config = dict(
    norm_place='pre',
    rope_fraction=1.0,
    decay_fraction=1.0,
    decay_shape='cos',
    z_loss=1e-05,
)
Each number is 128 + 32 x the weight over its row's rms, rounded and kept within 0 to 255. Layers, rows and columns count from 0. Numbers have three digits each. The size before them is the row's rms in percent of the matrix's.

# layer 6 MLP up, 1024x256, rms 0.0613, rows 296-402, columns 64-127
107:172122087130096140102111083144122165123173119082149125125091125091123177126146115123137095131134183061154159094157089137143139125130102109123073119120035144094170165085121077139159147164106142
098:182143057151140120141094127104087137090118125174075131179132169109108139149135151098125134144075149095121172179131170148115102125141117121177108139151125149132106168089119138119169165175048126
096:149077118145129150129071102168143150136121124113109181111195086175186121168134128129109175106101169160135127184104125101120142112137130105131095132129066117169101130071111084107159152173145075
106:148067181086104095184105098086087094134183170079118064170150086192135069106118170119146133097141156122158125062125169048082129116142124116116117070110083090101134163132201144153104098203159169
107:168141141104118089135147095112063123062171123130158211150139082115145126128134148102121132123135164122141089145131087128185144127100132129131134193100129181121125182159112177113159139161149121
099:158085165093072113128121136102168084115126115104093098198140163108058164138109159153157161082088117090117136146183107129099124117111095106124097116076113089161119131164088141144168088146112086
098:133081172081087189132153149168173111100125121125156108156136149119069139073142084133087125070131130113178197129165106112152118140098085093216107100079126134120176097129131134115161101041112088
113:104084113119117156075135073160186093080118141132139142173169060120133206133127198120169109130093172133103133147161062144157175114130130143127078103125120131095149127154159157091154169194067136
091:182110132130125110117126061111124190089188175156173132079080116070111151131084149051129078065119116171186120149163136107085096057161127144146124099158148132151089133125144162137153094129113076
105:132143096180095146112103160161085178103133117096146201156120111152141109104144120075138129163139193081136192091113168162199177134115117158133102129095116179088119214061111157162188185188138162
102:096127170123073158073135152151079183159103197068067118135141117112110180104154148096103134113136169096169151126133099117124143082072133099171129096119156172091079133133110121059169125092125083
101:168085120132082104173119181124121130127137116140123097169166109164133112089105133110119132109100113061117116091132160145099090126170123158112074093190132117155153121145174102152159106172109133
103:105211077109126160130095113139156109149110193140125111095182132065087131113104159110090135152163149177138131138150069151119127153112139142108170116093135063167122172112130134074136133139123113
113:201132133137126149084125122095114140105108153083127148161206078105144128149143105109076164114067142093156119100181137073168098086120110107187079151103102140103125176126178113150127139134115083
097:170201112079150091075081153193089115173101112096138143153129060125057207081190140134108183116132166151140167154133120130093080131216094095138127085132095161125122105160163166148166136104083170
099:102121083133134112136139126179144112097116124150117158150186088184116117158171165084101192152129134084141084107135150125142117121084098171149192159169128114204104073122194189141133109099154122
099:132137211148080120147145139153129116116162146118111096142166174140155127052132086150086138151118103123086142090118188146154166144055147108176127159137143085168179082103190171183117085117149157
098:149170069130162126145100167180214110162099142133069112121133115186159108153135128133095154094073137114119120125104099174131137113145083178117101149118153093212117155167131106112160103087140117
094:186102107101117064141116110156112155160112150133178101065120146110136140140155124109148115078060128147132108095138153120130124117130142052133169092110111153140166109107158169066164127154060130
103:157145141174134163071162116153149149146096109145155108209151090130116145121138106083097143152026140136154081127165104193134163131157131136193145138092093139139085136137180127131153121171132135
096:132073155135114167133109180098141135136118158063088161121184132120154155147197184130117105085118146077163154140131150108164170133132144096100172120138092087177101135115126121102130127198069005
103:157104098148132151151126140146131211115096164102123136135101060162144088109149146111146139106091139070162126085121102111092135126135152145186151179171121115139139157076153114129183146156107033
095:123174125136129098145128095162148112135106084171104117095100148115043163160168118148103107123124113108124137047112112163111084146188169168076110115122121119145135102113139113110173115077086136
097:143093169138068115169122125089139108098136103166073142096212095157143129115089117118123170087145131165147158104145144132150140120100140114155163175118165137115199133093139091145114162068152134
096:176139152193114144085117137126159103076115100118076136139132136176128149093106161067143151102197144075128127152157078063149117153070114159131151183106163164085125118107144115112163101089134150
110:124053108122102140151112091107099150089090128155151091161164127106110158174132182131210122097129098123172202078169122090069106191103120128159091125131117119173104144176168153154195071098095084
090:119116164094066161141076121109168122091162071135174079160158094141124118143130171116071144085105118160167088116195121062146103064061120169182151132142126170108167101097177160087143092068119137
101:132099112136117152111096140165173157103094075084084088136124153115196131136102107119162134125130136167137182093151090116080106130163104128123101150117151131152124155082151112111133112145079089
085:201132170146092120167134216148087081187131092147167084080154172191169152170109128103164119137155118167131168143100125120146153132130052093117086096144074100101126102102111138103116146069123203
099:165091171169144141085086115168123105140122127162071128144110117135041214117142095080117135084144148075131068149121215094159153172107133134219153114103105162129136137151149128097131102073107114
098:139170094180145118106133132097141093096141075116162216106116115138154105161134159131136150133048175140152094158156095058157061123129083132081144149166112106073161161128172113141159160115141099
099:110116164113115135111047142121133108203128162135103140123129133149169154195121109158110128090088168096124131122137163103137158106156097178138110159158125093147169158096107146137121109167169105
094:086118203141131115168127156160056162167123181176134162160124064171170153124136094109045125102096173129107158159106119119068127125143125172128086170163125162198157182111139125137113098145093071
099:122117101170106119102055087170191174109154057123102125181139108125116143111096114097060136125151175142181104135144137140138150122109133109107159160121114170166130209145108124131116061154113102
092:132149134172121080073101157108139079139172186136112072163136163143139114108141136102097126094100163122100178138094144093091156134105126143047092148152141148183097067172181141142119137160122111
104:120138135125083141056134082150144125159088143120104168144120085126147137154082111126158149117119206047129147154139098171191103172060153101123081135082155161091119187167139149141111153153058149
105:168101134101143087134097071187162115131092119096126144093135098171165139160120155120098131116089147103135160130136128117071156138096180148204200130100145151130142117112178116160202135121143156
106:179085145132101082142125089128114097072116096094158115167162125104116103146167084049147122074137125147160175104224152097104173191086118172102060120103171095099127095128141112118154060117086119
100:139121058126110175091137112094079104119089141131127102202133174127095163159132149071169152093114089094168075110141190080154141137119122112190146128170089095120175100156125075115146086163109088
102:159129115134105119120147185175112180152128149087119086114148114093124170066146179155148116144102085146105174133126118154099160132139088097092116070109116118092133165108092117131148177176072109
087:156171110096116061140114119147157116083125134130126115163121146108160148151140129128176124080158112150153114166129164133140128067135117108153114136145164131132108174196150119115139148183141159
111:057172144161131176060135109112132130069159113125171165190183117170164088132145151117095148098126115140090125112147096098075108145157186149133160100153102133143125131154167075138209172203066099
103:139172092145115139128095089158134102155072200077133151113156156176081114138143175076116224141099155104139053097138114136101164080133180136105128136051095090142106154087161101170168147189129131
105:162064157180124111155163125110082135132108082114190117163137101119100171165163099076136135042146145107145090110221056055118168169163086093172077120104112125095152095126169147101180059136119064
104:093136118198046146105148145130112103106184106076133100131131175147199180176133138043094152130144133197145054103155167080103157125050090162128153092105124200116113128084148116125116111187096142
097:104076110098139118110099143131083181093114177144149094153151119143195135051110118143142151114114160058135106148111159134118088172117075154152143153090092147148111160103080151117135081127074062
106:093172103154116137149120123142143149117109131112141083119121138148080201157155136131120067146135090137148138174156166112063104095137112084113182099138143144120119097059171125088136112169058122
099:059157145143119134130110138183124155106123157104172091138103167167181181059151149095101095093043123078209067163110105075146148138113167100180154133134100161123147140106096093133080146184100103
102:094188107128128147145110170171080106134100103137107099107185175117080114120134115102154188165082122156108116158121119182120099089140112185110160128164099139123124121092178137140134179107109151
109:184147061204107124096124081170101104136175143094113129106202136082137105188051126163165190089103156137071109124180130108139108134152147137134118125167115127134131178150156077174081139168110103
102:173152121091116101093132076099112091106105087108155070125145109106126126178128124141170205147126154142096067115147120128161065141138116106119148139143135124149147194147113115109150092172057091
102:142087094131122169143146139121108149121115141094144130148146147131169148173198136147078145062133125145156161160160151113147122130120114114222092109137170115122105188117118067111123139103172154
089:152132086165135204124132114127128128105113133104144061119107171186150182132108191112107153110137130115126149142141161111171148130086068084167110157120167119105138101048135039081210207179126130
097:111136150109100103101132118131145115149118145048150167110130132207125149124147124144159154142125164144122112182139125129158076059101070110140159110155146152143116132141165174141123104173055134
115:160120067133128127118120139205091158165198157098093106134166160115148168132108089152135170120154132106155142126222132123132105073150106130090112110132096110085100106129087115091159066170065118
098:149066141134121129107164105090121109137134167060092171100123152091086155156166115181135126062129168103177103084135157092201145116162093109157080116154147144071150154081100078078155185141080126
099:193123170172131094132164088123074177145165173103139178086139136143156196146101094121116160080125092122124105104183165154120134093167150136111121087114142081134094126115127092154127073135103133
101:142157091124135130123144157147146136145172134159098114105157125162160146169121136108085131152177107108117085122112098139142181066106153166108124129099069084077110093096157122128149143180102092
105:134187138153117108162114092159121135143139176093131131118144110124062112106126105062082208132055105081086061124103155161097136103123102141120165142112118119176090137138165189158119110145097139
092:087172163132111136113110110160121162135110219110112185132122089157086228147133127126111164148151134065147158118075091161122086159150112163167119121080104173105110129132122115107181171189144093
139:169085131142136136089111129212141141106158165096118156054122107176148177103099160135182088111120139119107121129199113125178206065096136176137125120060117155132143191153174152131147134098115139
112:104140132130121129091128124168125122149141129045149089128082202174204128140122124094079142103105075110194085164123133147140162109063104110099098151154152115153149119114134109120121119129125094
088:137129132127151143133129086091148134162172209104117110098178143130148135137170161118114072145096108082138085131164123113191159131108080106217130214150195089158126184123122146128116107169143119
105:116093170091098154100139101124085132156091139087120141109151136139088158078137163118134149128054131103146117114233094137124146138169106106159145116095134105174121177120184081174094121145071017
104:139146079116086109136079108076147151116119182095136108121098166079108130108138155132157088073156163139150091156211143156120107143130148178091094160135153162129118172163110098146125115149073154
098:088146077098123124145073122090128119137138095109160171122128157104118133163147147135120103122155136154133164131117126109083133122116143188107056164168077131139159122074161102188113150139124160
102:167156166178139154123119091136108170164163137113085124114171102104128113136184168147093093148145104121140175137147108128118126070144111116169125108111113090135103130139063098124100099115134147
089:141166117133108136152102096089110090152100122154104145059098091168154198162127125085139119133152156119137097172132120115156091144088120070163134164114105167169164124105115144104159193114101185
097:104123137096111165110118155117183133138116143162161094120142154135192145122165143085137109106094102159154147087134086112134182118095124121076172164169154149125139142091174097141117069135080146
103:101089129127086124112088084160162094100161158166078153109098106072144088132197078117134138087113148085130083147190071136132112137104146105158053168150190157110136139097157130064142120080121070
110:154169082151058147092129169129183187116157093079131114129132096084178161091143102056119158123142163148142150103178133123092177154129109107116114099084157161049099150080085108097100101161126198
099:179087123156108133143137068151116130138147177144131111063125056079097128127147094077109159117168163123115092131137138107109113129116123167146143090056131106100137132076126108116102115108118189
112:113095126147116115160131118138130108108144152152119122136159163136109149148166113108129128102149144095149149146124142070098137078078118140158158135119100081163159085118144120121155091070107123
101:155186070137128152119105065205114096171147119128105110144163109091115135132142135086114167126127174098170103116144166091092162140117153111255142131130079177122090172178135072082122120148167084
100:110107139125111101086110080174149199060120124092093119147117150105127129137128141105133124087122134113174125165131078121115157121152068133097087146060144181171110142139129071151117173154081073
100:122099121156129105074140078142113093114102087080135105146170135112137083077116117130161122125168177143128083121139178115114166103097135164094138094139101160172123159142116136108126123120106160
101:137127053189134142128128125176149141192112128126151098069156103106184144105126189122119128091081114160105104146112162119123171127050146112131130124090145161135090106074160130185087168164119181
094:129111144125091131166111149166102109100126095139068200120149132185123221162118140151207152145144156179131153096146165066173127162089129155128143083133126114078103176119137125122147164048114135
101:158167172133106091102136159104162155146174166153130084155139160138171094079154126123116112094126172126131161099108157084114112119148139136143127115139121108049158110127157151122128143139032179
100:104097146107106178098061100173090093177131133136122145124143101098118109193141152159148160138122162102184100156100086093102126167112205113142170191127079087091114128149115174148121140125100105
096:109148193141124096116123100161137125093086129155154121150130155159100175148120105106103170117144153069130156149139142115099056172116134118109088140112162105117119150148134107173160140120136164
102:142081085127067098043151106111124174091120149095101121123179084079158141133152119125124230095138114132170111113168126113089123119166173146093211121075088139125139156086166159144137153149067108
095:175075155187137134090134156138191107119082129030161101190126141207104153087131159122165168085116135075118108101164118080120148118140134144164103107060104105144192104147125131122201078106146110
102:139128140118114181109096133161057149108076185073122083111109195087105128133156117088133148123087144082103169108175108118125159150156094168084143135126129148155095124125097110099122125170063186
099:139095112101109125104058105114134177156080126113085093191219141075205122184174088138085137095115168141135159112106152138134141033090192075103148138145132118126150172146138054101154150121098082
099:107145106117123129161067115088134098164161110130176081126158103107127131101114125148127184110090126097106083127141168150124117113159112116081185080140111096146135122055144139176119084192124119
093:096155107125128068138130081140107093163106136107090116112121143137132102130131168145174137126142127081109123140127133091147105151122099114097132155137115161122119135120106141128145172137108148
101:150097115141096139109127135163166135129141161076119136177133157059149193159144138114153121108102127144179120123115167136172182073111097099170076125149142113123095151110123067115128168151097096
091:126134106163137157105132176110148087098170210131116169139145165150119129135111178134166117124070110123154135097149163121100119185174081145087123154128139138109128112111127091156209131098141160
091:090155137180082094085128118139080162106107171126110114157118117111124144140138148097160166079073148110093079110193025129137113146124167127132148154171117078104105093134098111024113150170085088
097:130133137097129138196143088122145165154126098138136143092140144150157115146141140149120118167109177170144112125075091163150122164141140190144121129117156117188128205099115123180089145181119157
104:187123097172123145147111111074104175154119183118124130136154134076191121128174142081182080106106096089137105105165081137174142141123109173145139142169151107121075143094128103084096157215114077
102:145159137149119191097144155133162122171133100062138191130083099116104100071173152110144121082186155143120170145152085098121102100160158100150098105138066123140113144083125101117223194091123091
102:138131048105093156016135137112112148152117098124090112136146164167188098141087091103124140142175144162147140100119162108130155147099135131201152102120112121142143156088141124112166131182092104
105:129160080080125111051137068167166159113112154179122159104149099173146082105180097080125233105126150120157120206090132105093118130105167115153143111105122115128113115118109158100184172143098116
095:109132121161109133116090092129107173172159118136174153155090152099099076077134113037125095156050103061141122165125105122129126136136157165103121172169086070159129120115159071094107108194148139
098:105075127110084080160149095125144128135150198147121122096169136112138165133140156126126102166207084087136067112153119119169093088082096203184085110163163075059123148102174137138077092092100121
094:146134193112132120151127165139128145105121133132193145154101084082102160080149189094167092103126107102157100080248175094138104149127079136170102165133172143130116085184148170085160116122132061
110:149116168103108108068127108179112125134173151060089114131122148073112148142119129124143194150174159070191137091169117131192128115160144140167113124151120085158182118108069094105207140141031161
095:164100084144126121116153144125141116094125101190153079130132096105115132123138157131141165117115141170183123119139153163148114114159191122213091118078144134039154108140170098101195166095158120
095:188056090147096123144131094164114110115133129159132084145133115117165161143167125145125116114039185115145077070165117097138118093131088159145147131188120166073144062066161142164108125140068141
097:140153155146098125112162115131162145097141109080172124171191109134130136081146091127134115113089186104169160083150121091101127105131085160090136116078093148145130177149177132163128093122073099
092:087109149103143076118129094133160138087097183078137126120078111129143143073148084117126098137186150123153063135135092104156096143159169132151107107158143175118139123101129114145178094164132180
093:201141115142125171161134143116159072152105185102137090119122182099085192131127183124138158140112143088122180120155106111107157109116104086138122139113080117106102102137144138131118153197090180
100:129139111079134071117100099124153166182085100172123210166118065134125186180106124176118173092096149142111092115122118154174129096101136117133108101180165093121106162165116140132122156102126156
105:132102144159125159173098118108110093153154119131097099123135095129188130112108187139126094118141146077118163115137121091113116145100139160200157157174095177102112147124091112131180144108140150
092:145094113116109128140105146111121137107148158091133144148108162156171122074122171144121146121099125148086175102153173105129131137105112162131146111039144140174115185109140155174172173148091036
# layer 6 MLP down (transposed), 1024x256, rms 0.0611, rows 296-402, columns 64-127
107:139075158138136094139103156167148163079098173061098161182033113144122160163162138138136135137106140122103174128075073189114127111109123136115155163202110092070104135114176128101085130156087071
098:125156185106144085140121126138140149149130131044136122076115102167166105104099092150125177138167123168064110120151130132148190099158172175137095117129153132059121095155164128145089109088146115
095:119165135125097103135159155083091107154132085127127111123074129091054181150106114163180100155109088115118082137186115160103120118103123147125120104103175097094168123143150159138152123105113181
099:105197119158121130071137141135127139141122096148112154080068141137098212113116151161150141107020100128131145152148069161183138135131117147110112178190124177175145064095155120127166172116074086
105:137128080134164159061094155154128086116108172164119098116115101082133128110144143116152144111081115162151171148121131131131138103115100078095150107139077083183091111136139055134113134105105158
100:126161110178158133121084159109095164158133176069137110084156161164165141103146108097063084151166152147156093108108111069110095127148143142134170106145092178097155129074150090164128108134163118
099:118117097154115050095102145098122188185098142108090064133103074144122153146097127160147171132104137138127090112143143108039091107148133135086139143169131101114203170154134124141119156118120099
112:123075180151092098136077168145131121170144177174137136094157137127134077169090098146120154074101158120120195158123189140077155138061137139144157199148157093158150174168044112105176119135124117
096:116117130171091139146156163156191130087122111068094094162140142177151105106140130123101125162140124088115114132086092149152109153121160113137143134143088167127139148160140046157112167168225194
103:143100149105162075161136135114107124177145151117170098152148162083143149142094179161120131139114148167124140138173091154103193152148071052104163153126145043174144081150123144133142100123152113
101:172088134131122136131096126170179147137132128154120161068080077176132179119113163145114112156062108116103138165141123156150180114130185137137150123147087128159149174095099176147136143135112103
097:080139157143133149097150101148101142140091183097137141111128127104066126183168137120134193165073136142149152154151073078125168148121111103136181125078069110092091156115052114127079111102115133
102:125123142151093133110108136105075155117130100080104110119068132175145084152166105117153184132090096092105086121112100087187089106192121118151093117144153167131102058161133146159156136145156129
108:026098162164097066089148141140110112128214124080094068116092164109113142189138145097206148088137139134117102146129076121127124147142168193118179119135134116098177105096114133097141185131121136
099:085116121156125143170178153076150150105167135132101128084116144203135100145135100129122065138149103124146089152143158147134148060139191194107148113110140095079130116113105119152073103159207131
098:106118156122123156161074156147113116143147147112142092126076126102135136094134047122132094108117096166108179167139113092142139131159096104129075165077128146089116156145081067121155117154126140
096:102132125105149129116109129080119134115122098143149139106166063137084147173123164121152143078107179122129139110161071112083100132151156195118104095118115155133147139163061077068131143067079096
096:077143125111078072103165085102048160066156108094180111164165110087106157137117084092182087198138156085122150142191100119109128146131139084151121111120083114056118105070127151152072128114114117
097:151111148144175176136128119112150103101133179093097193115158123097108161105096093140079139186139134095140097168130103115168148092078105165116164091144117082094141163157140097191092133082144106
102:126148187122117088184090140138109142088121135082112157137218165166114126088132179136103192125164141141115164042110179108062142112108103133098108117106141133157176138080123138134137089098125131
097:181170102108094116078105161108131161117132121144145070099114183154118154097123111128141153190139109170123087150164139161103085104142120129167081055149079136031139100169117095132101134097109159
105:120084160178096144061095092118123119169094148131148080124161063136120125191143104114106162151113177096123124180146133102084056125123130099085125111151113137149077124120120184102140165090129198
091:156070076143145147109127159127073179123145163074182149108152082110217112116139126101159217135128192125153149188126145145162157127109077088166156137150145113100092149162149122150086126152158115
097:107181124115193151108109107124137170102115110121156182144069136082144117129174157142146153137097092077084155094130104118115154182142129110085137097156091087119052127197125173121101121103077104
101:108126073104187172201090182139136065133162058194171126130112133086095110133143097121108127163102094143157103183121139128033108116114127119113123158178135142123121117146104087116138205113142157
107:128138130127088069068129143117078144176070165110122142147088133159114157144118112171100157072108150106138098132136127141139142096191155145102099132081113099119127162063125167183146144162137112
093:152184118167205094095172111175054137128135118103098204075145172098132135099133113142146153128127089139128152122128125153127125138185159129102097127099123096085126165125097075179113136155066106
101:142113163113067070112153144128118079093135150185153147102098107143131171107144134113177116091110101097118083153168104113186126092125108118136185071134169117083107126153111116142082149125189156
089:090140127108188107117131076076174147083140138156092150154066083096120105123141148149133150069097149133080113097137154167132145118100162135135134127114146136126152110130135119163166104185103052
103:100145088085098120127119124140126139149116116105213127145152119112169075105126141125143114148125132169146146128154075160054165065145134136019154088132119073152142080122115120179126142208133082
099:061110124119097108108122137178099156106076195097098067152160182101108123126121158077085082077170092111107193096111124153153177184130121129128139090140171139153119133128056100103114112162125158
096:161132116145145155154097091175095137098132090083133099120127056090080093153142162084181145140100143136088142122078157137082092166110126084117083119113084143139144128152115113129138150115064183
095:148137057100152126078118078108186044086124081065127084121185097061054101083152117131125166150184103143187087137176124128171049092172157093131148121045072125099105081132161139174156114101129188
105:115177115121127103184116119128181104133117207117137098145132166110164166109137120081102181160109120123179075124162162093109118127118113146140129115115114059107074145112083066109194122112156159
091:126127080137126187193157102130168108119123078081114205128118107165121156146164129171184131170116109156147077110178112086150151125130156139213147110101072114106137150092093135131169086145104147
105:166164114172178142139085174134112114124063078096120124192076199160112110116145193124108136145118066110168057142130111090060175133114130181141094157151113091138109092090149116078134126132167081
101:123159185120117165150122171130153111143124135169126049136150116132090100145145165116166055168136080159161102090077135122093112130088107104059121139187103134159126087132045116076110084100144157
103:101126121161144147096135177083137159105191110143078114131132068166158069136075124171103103164114134136116141147133139169184079097167121102112149104201141126153137128113111126152152164137141133
099:141139213153142141117171115137189125166213134116102114075102179122147078100094132205169111172120144094095193127174092138103117147113133138098105138118115145134097157113148158130138125155121106
102:099177136128161159105117081131128081047190145146108099107123133168152085164137100109135113084125172093147140132118102077107089057097131129193107183148146160138107067145188113106146110102130093
089:087096117145143184121114138117122153155121159121124103112148121118089117121116141166128149129071161121128136094125124109111090151120145130111154094128084145158174116064113137109155091098090081
110:100073074112088108129080122116165095113067106096080114136165127147159158135131109118133117133130169141169098075093137046080161098152127116144145126052125109124162144104123138127101082132139158
103:077132144102126154116118128148127165092191096126134153105146114076152131107116130109131095085090116190160201127167089122102141165143114145107139143101154169101119127109068147171101141076097179
105:140141205058100174071095177147158134127137194120058105114102092090143114108119117182111127076124121108120156149136137110130079093187147152079161207119113107149154191142115128111107150144114100
103:140153132136163091106106170129179058068062158191154135137064131136100116121187109167189066175081156021101127107165146121122102112139133111125151158117100122122157104157139096171145077150134154
097:120160135129124138139112033086125117184121090119137131100144122098077156125138125161114131111179105215141134165177124139108116114184184093132060097183112146105130092136196128148113180119108140
104:137081112095131185179108100155127090172118144162146163065122182133175127124140118125144166183057152044078047089115107089184197107122158176139101101155104170112116143127089125120117078138131122
101:118088091119054099160141112139173106129140066197100149103153170111123124158168155185157103168145176155063140122100185202110123112123152088121130117137156088121129127124123125187154109108136170
101:132112126127079098087143116111134139159126143138192152103092135139150146164125130110061110103143172111161100093158131084159195167179126109133127128169133073142109103148048094101125088123146111
108:087150148119113100152107111167146140100109139090139154115078167151104151097149198047114111134091206077184149108096135116154155113153131098143134157129152188084108090168111131047173124143134154
102:046106088134140145104123137138065152081179190133108148163089203141120077110116166072117086084104136101199183136100094144105169114101156102175151154120112172116118119132111154136125179097152106
104:096094174099113125177087167139149078151096110122131152129142160133121069119122127197163114129080126130156144053172086150117103099119136083072140158125115138119155153141134105106150132127090084
090:131055138128103098104094138147119142134135120110079153157150140062107115156123075111159144149113152159111084131150081159098136160138140119122080142153120080166118157153100148126143031106120104
100:169087097074181163107097140167132152108167099134117137170143095111127158050126165117092145102104128082161116132092101107191144143183154104096163141164096145111133188204087044120176117140147127
111:106152133136078124105105086123101146059101140124115129177057106135135115045163165104101108159138126140160151146115128146096131134062146093174193176143170116197145166071142068125128113130138098
098:153093114098146090133142088163169086125106066096146117135122125154103129136061169140143149096098106136097152143125067151116154159148175109122121125058114127134143109206165111162120104100150116
098:126132124150130124132126164194164096136119083124169091151126085146127128131081161125175157097111120057149155127065082107135136149085141104126133177130094135138196145129128140087109166184123140
099:151120153155120152092113132128107106047103140106164133134152146077047141124115137103125137093051182103154161127144158113120113140141044103123174130140159168154184146145091091135186096093148130
104:133052146177118155117112185096121103126134172126152104105140095161182117092122105136140110156159157168162140108186151090125118164188096125103065126114118123093123123136105153131161093150159151
097:178102096154167127182084127126180122139189056105141117104134177135122077141175123102119075040136170204161090160210148117184203144108160069134074150169094116111133152138127137136159122085115113
128:150111090108177080115075152162142179155169130133149137109132102205166113170129096126163056126108124103166156101138097121069152101144144134069134067130078130138105167125149150114132094106068135
106:113145144121084105166129097106126128109119124177105149110134079119077157062139108152151075140178126092099100107116120131137088135133100160166197142114107112051133133124129174138172118209080176
091:126135153119114167099095182207152081081085096127153140153070111173105112136112142094120146116153152148123109152085124131123152140153151098125096084148051104073164098071125136127091136133124158
107:124172127125192155128138115094170179170140137195146104127136124170133130151136095155113115057113075172154141101147124102137128099163128131092124079114092198091153144151102148104151135144126219
105:131144137088157086176097167176099101192114126195146099083119138139106117104138144148081159142075070099146139122105124131116122179176114183132108125153148135114158109054154123191128166116132153
101:115127168155154076090128136137133117142161063124176132148107123181087140087119109114096174131113114092150175091100124079091129136149102112137116088133178027106110150162119117135078072098108108
100:108125109138101147084170158079135103108077152084145121138093156171182142148090131128134185136091104140104094113170136141188126146185136165112095111131121152118141120104205136060140143122106100
092:099125137126162171166114132124169151128131116109181123138162137111121107085106113141139157136085122160107147115138112143135162100172151120106098130100146139133107144196115078126101069181117070
097:149108130117086084112122046192154052112099104088067154124157134104112146129070147170117185146135117081121055141060148174124144125138110114170158137076083096117104100133091163147125189197103128
107:140144126155106090161119089168136163176109116112120120116128168126106168119057122137145176112100130160160140066152156144158185066115126124101161126120144153137149093174072156143108125145154140
106:145044145091103093145139129147082137123188171146088099169126122120068155127108143124117137086134204162149069123115165134118092161123111136178179126106134056148126143135127107151154195138153096
096:130186111095158147139133153141077154120101108089136156141091163189162115135157148162140133142134106144162129120101095187158193103133113112135152137192155149152129152159094117116142149164110121
108:159132116058141154143167116117128113163120107099140115118088112054116115152073157162114163102068121094116162070195081177182088116139165087034095198143094148149177166133119156115085189142162106
101:136088133149142094172141161071133190110098122132145131127086129114136114126130144119174100159117112121159093195117088138165111085127130145049122135156153115106154118091100174171169170154077147
100:147153096105174120154131137198138050145097095099122144125137068133108158091124109165102113125121126148144143065115158140198155143155129195153110108092131068132154124144084155129139090115137138
097:136172124111114121128098135082105122079163207139094144120077088166111155143159171129111166146116090164124178103132083066143139146155145128144136162146169137097154091149173138139137101115106091
097:105177165082092098128104104085149078062093101120103105106066168134098122143136081129149118179157173108176124145141117136169094149174038107123135165153089105114178145134068133149165082117175170
098:137151080111156121082099171121166158129141160121170072129118128131130073119159095123113112138140105092108117164200088118028155154146040094065115154164163108095168108135151072125150090191107091
101:129088156110178112156120153081107112161108104185111160115128133167113142154123195151092103153143116150106091136172129134105137096117134106152166098069109148156124137158127093068096163117155073
102:185125118117114114175154065117100195130157153113076137093086102190154172141152104112134116153155120179064075143143144196125176097137116066090109037126167096114148138098209090143143116160138119
092:117161045144136161138083121086095188141127125109114132120135107082149095108132148169113074124084093140092113099123106137165151093165155162109142084143127191179099100105131142065072100140130093
102:110181160153183171121108107128145125085136142157136101116100166158114134098106117143096079146077191103088125171085124146133120127071124107170099132172169129158123106141109109134145126075119119
098:046164120074094081065133158103110146155165192124089145177115089121121149140132102118151127149140118135165162122135110161137119119135144116091139125185114133140107115122156117142116192102111151
104:125117069135163073128231162072118084140125097139108123136072118100135124162106140158084093165162111095183088128116143123113177142135148114171094168148092104114152170127090169119169111117132136
099:115137132176140092158147123155146081086140114144142150110072138137104139120078156161157136093113146116137139107183090073101132197090097176151083140096133135123113148124140136185105149118132127
096:160155127156124144154168142152135132067100155110079164191109141165119182144120140108135099184086144129176148140137072131143132160114133164154110161099117115127162150182107109123124150098077139
095:127052152142130150112057143153210164156122094157128092048102130163121154142118080167093139120124090157097148055121137142083178139152149111138075156134078166156147089165144119151144097067132100
103:131195131139161135130088134068141101142136089178125107184136096129120095072170126115095100136122110147088120134183104110108104162115151129145153167111122163074172091132113059188124125123127142
092:115125101127078107107093113167133192128095042115152126159140092152152141114177059102103115109162193102128117150171069130125145102084113125157154123120095106107123176147132205159116152206047101
098:148084129100104177123111141098175113155141104158155106087137149121153170154135164189132118135151122156125140124141184144083116100146116139119111105090151165149108122102062089174100175072119115
099:127135155123104103119147116080164078124156133133077141168149119155127147107084150160121133106032123065127139141210171125145087114112172072089140162103126130115134087129092066118177112124162134
109:110210108089151123087118088164117110133094142151102158112069127179088150109102142105105137152134092124183123195133107059127119137150123091095141105191048135112135095142142150089165099085107117
103:119171134131087165124165122115135106088101121157117154182157154165157131179078126143160159167157111122160080134071093148116081153089132117146076133156172170064109136183137173098115137122096132
104:132107170180143100146120138198111093101164099080136156102129125141152182154155112119087155074168157105094165103162115156097096143138091112059106173133143125114194109148154083132110080146116129
104:099107157154172158171081154100126117104148072100127141134025122156101129159111158087140058147137125131153067115154097136105167146121156160122135114163155176151166139144092065181091095125140158
093:128118078163174098119130134140125105105115141128081113103186084181120130126131131200099148109152124107122118080145138146105095156118085167171143133094123149164117186108128158159125110090126168
099:137134103164139130102130113151109144169152102138166171137079137144104110111097118104125195114083119131097198126151131150127143170180126092116111118079113135191090135172146082184151117135170128
094:077129117178061092115142118126111104119133153079044114149176158182129115130104048146143150133134170160152202167069137135084125115144106151114075108110148081133153172117125120130084109127108154
110:103174064167134113131080145099118133131089155105131098125111132136080146091165154129110084102140088164130134130116103133082133123083140077103198191113117113072148135157101120116044125128169099
098:150188103139142118106076183104136123127112149160095124157148107210175161172142092143137083134128168132124149097136134092146120140064087160095167154178125121167133127070124149113119088145079131
099:090146156136197150144101125183081141161162112123124126095134129137112087114086160110081159104133080076125160134180053147117212102134200130114118142095135138178101162149076125101126048127087104
103:101080093151103082094060114169104110128148162166108139127131061170175126144117143122182116103107140154102148129111145076165106103132154153127104127166162138075107050152111133106166150103094135
094:182136149154129155125119133120115099150110140140112103082142185157104153166152219157107145104045120151147155135144154113143114131122093134105184135080090149119090123129157171100101171093081123
095:077117137127078085145151141136080188103130085160143158111055123145207096097114050120050105121113095150155111143129142166170162136096152141212144129127135162119104196137119083104135132093102095
101:148137142181134141159133130144152095115132141115096070095130149109102087113168161097143081117196140134123171144143138110085134152125158113129128165120110178134102121144135139141101085162133092
104:112102107166097070092117151125124095146136146146167112112138179170076114118036095144113160135106152143113090134088121166108151139142138146113104135080133115146196141138161105120110095153124118
094:078126150070067113048183089150115102113138102154103122172111098124078182190134142117135115143142125116083108098129048136115107111199132111134113116217126138078145052195199117135126134141118186